From a checkpoint of a small transformer trained on Wikipedia.
Size: 8 layers, width 768, 4 heads of 128, MLP 3072 ReLU, vocabulary 12910.
Architecture: learned positions, biases, tied embeddings.
Each number is 128 + 24 x the weight over its row's rms, rounded and kept within 0 to 255. Layers, rows and columns count from 0. The size above them is the row's rms in percent of the matrix's.

# layer 5 MLP down (transposed), 3072x768, rms 0.0188, rows 17-27, columns 320-383
size [ 83  86 109  95 104 103 112  96 100 103 111]
[[133 141 125 141 255  90 153 153 126 133 140 121 138 114 114 134  94 110 126 166 165 127 148  98 163 164 157 143 142 153 128 150 120 152 134 115 140 139 112 102 130 134 105 111 104 141 130 124 136 104 152 136 137 126 122 124 129 139 157 128  90 128 141 121]
 [152 174 135 112 189 118 129 169  83 165 120 114 132  72 121  84 130 136 120 118 129 135 115 121 125 118 142 123 142 128 108 113 126  65 101 146 124 149 159 149 142 152 136 142 134 168 160 106 110 123 137 145 130 145 142 119 140 103 143 171  94 107 106 152]
 [134 136 146 147 132 121  78  80 140 169 178  94 137 141 113 119 145 165 183 134 135 113 131  93 124 158 123 149 141 108 134 141 143 154 152 141 132 141  84 121 142  89 105 110 158 148 142 150  99 119 143 146 160 112 105 115 122 110 172 110  80 143  80 131]
 [130 170 118 174 149 112 153 121  67 139 135 116 120 136 134 165 116 142 127 110 177 141 141 123 132 135 127 132 140 105 106 112 103 114  86 117 134  69 152 184 139 126 112 144 153 155 168 111 124 127 128 171 116 176 106 124 124 158 182 152 131 123 110 136]
 [150 119 140 160  75 106 107 129 158  84 129 139 118 169 123 114  92 140 103  96 149 140 138 141 175 101 114 101 143 124 166 152  98 107 104 136 127 107 108 149 131 140 100 107 163 131 174 124  82 122 129 129 120  91 110 139 127 156 138 117  90 161 106 142]
 [145 110 106 109 158 117  95 104 115 132  97 144 122 138 181 107 162  98 127 142 135 143 122 143 156 167 182 108 137  69 111 108  67 145 139 113 134 107  95 102  85 103 154 126 146 104 135  93 102 100 132 132 143 132  95 157 112  92 148 174 135 134  93 116]
 [124 134 164 114  89 149 141 138 138 128 153  94 114  99 132 108 140 114 175 141 124 115 104 101 122 104 133 119 120 158 102 166 103 137 108 147 125 123 104 118 117  94 135 142 120 122 140 111 119 152  92 161 129 135 122 111 129 149 115 145 136 117 136 131]
 [148  95 118  89 150  97  83 117 145 151 133 130 116 112 111 123 134  94  97 125 147  95 124 149 119 108  96  90 130 144 134 181 158 108 128 117 177 144 117 113 160 165 108 113 145 142 143 135 135 122 137 104 119 122 107 144 123 131 150 133 136  85 125 116]
 [ 71 146  72 126 109  97  86  86 163 112 113 104  99  95 156  99 122 132 172 154 102 142 131 156 131  88  95 114 107 119 156 136 140 148 140 139 141 175 163 121 114 158 145 174 124 119 144 158 124 142 106  98 163 133 119 135 129 138 122 114 125 135 125 177]
 [162 151 127  83 157 118  87 154 138 189 127 140 109 170  97 128 109 176  85  87 159 151 154 114 109 163 140 156 119 128 137  95 104  98 138 111 131 140 129 152 142 107 106  90 123 133 118 134 127 125 116 138 109 101 166 166 138 130  92 143 135 122 157 129]
 [139 113 140 106  96 147 136 190 143 105 130 148 144 140 132 120 124 124 122  92  62 129 120 115 140 102 116 181 152 131 133 121 139 139 130 101 142 146 159 148 139 121 161 108 129 152 164 168 140 111 152 105 143 128 101 109 149 148 126 147  96 112 146 110]]
# layer 5 MLP up, 3072x768, rms 0.0227, rows 18-27, columns 320-383
size [ 90 104  98 104 101 105  99 103 103 106]
[[129 109 108 130 147  82 131 115 149 108 103 132 191 120 115 129 135 128 165 163 119 145 155  99 100 158 136 103 142 102  82  56 144 133 115  98 134 108 154  94 173  99 141 134 168 134 157 112 105 153 103 117 116 181 152 117 137 134 133 113 144 116 126 121]
 [103 151 141 101 112 130 161 123  91 173 176 115  69 119 100 157 179 109 123 119 104 168 106 146  82 136 127 150 110 103 137 145 141 105  97 159 126 124 133 112 131 189 153 129 123 173 119 115 147 130 122 110 119 154 108 101 141 120 151 123 134 106 122 102]
 [110 129  60 150 145 140  84 110  91 171  99  87 112 107 119  80 136 111 139 114 131 132 173 126 107 141 118 132 116  95 111 142 139 130 134 132 134 106 117 146  75 146 147 148 125 100  96 112 135 143 142 106 150 146 130 138 134 125 112 126 149 126  81 145]
 [130 124 103 151  97 141 112 131 167  55 165 120 125 105 167 109 152 125 151 139 190 108 118 142  76 148 126 140 155 126 109 119 171 123  95 105 121 129 117 108 114 131 154 170 104 103 161  77 128  88 164 122 159 133 129 127 121  88 155 125 156 178 132 177]
 [102 111 164 131  97  99 134 134 158 138 109 129 140 132 119  95 109 140 145 123 154 109 133 116 101 106 116 133 118  82 124  84 148 128 157 151 151 132 122 141 116 142 142 114  88 103 130 100 112 114 131 113 134 131 153 121 110 159 126  61 111 103 114  98]
 [162 125 119 116 116 174 127 111 111 146 152 127  95 125 163 107 107 129 141 128 131 117 146  96 160  92  69 172 112 139 154 130 120  99 128 129 143 141 132 112 128 169 149 139 135 130 102 168 104  95 136 106 120 146  97 131 148 115 154 148 195 137  84 117]
 [154 125 128 100 125 146 125 140 169 138 123 128 150  96 124 107 144 125 169 140 139 130 106 134 107 112 133 129 125 120 153 156 126 152 133 142 123 137 133 134 128 103 127  80 119 160 117 118 141 141  97 153 101  90 120 149 127  86 132 151 154 103 101 142]
 [ 92  92 137 142 133 149 175 129 118 146  96 135 154 128 128 135 136 146 156 140 145 107 134 123  95 119 104 187  99 137  94 139  70  99 145 132 159 166 136 142 158 127 139 155 153 149 114 142 117  87 127  99 117 139 136 132 113  90 126 136 151 162 117 135]
 [141 169 110 112 128 105 122 172 118  95 129 133 168 109 130 118 136 139 142 128 156 140 158 107 126 127 125 126 161 142 148 148 150 154 123 139 117 135 127 133 163 123 135 140 127 197 125 105 133 124 119 136 117  87 128 128 153 126 109 146 131 135 129 148]
 [128 133 144 110 126 158 126  97 107 159 118 171 179 101 141 150  72  90 151 146 129 125 117  97  82 126 149 146 120 151  93 130 144  99  98  98 117 165 153 117 118 115 142 130 112 131 142 123 144 110 173 144 140 143 116 107 115 137 112 133 112 120 119 113]]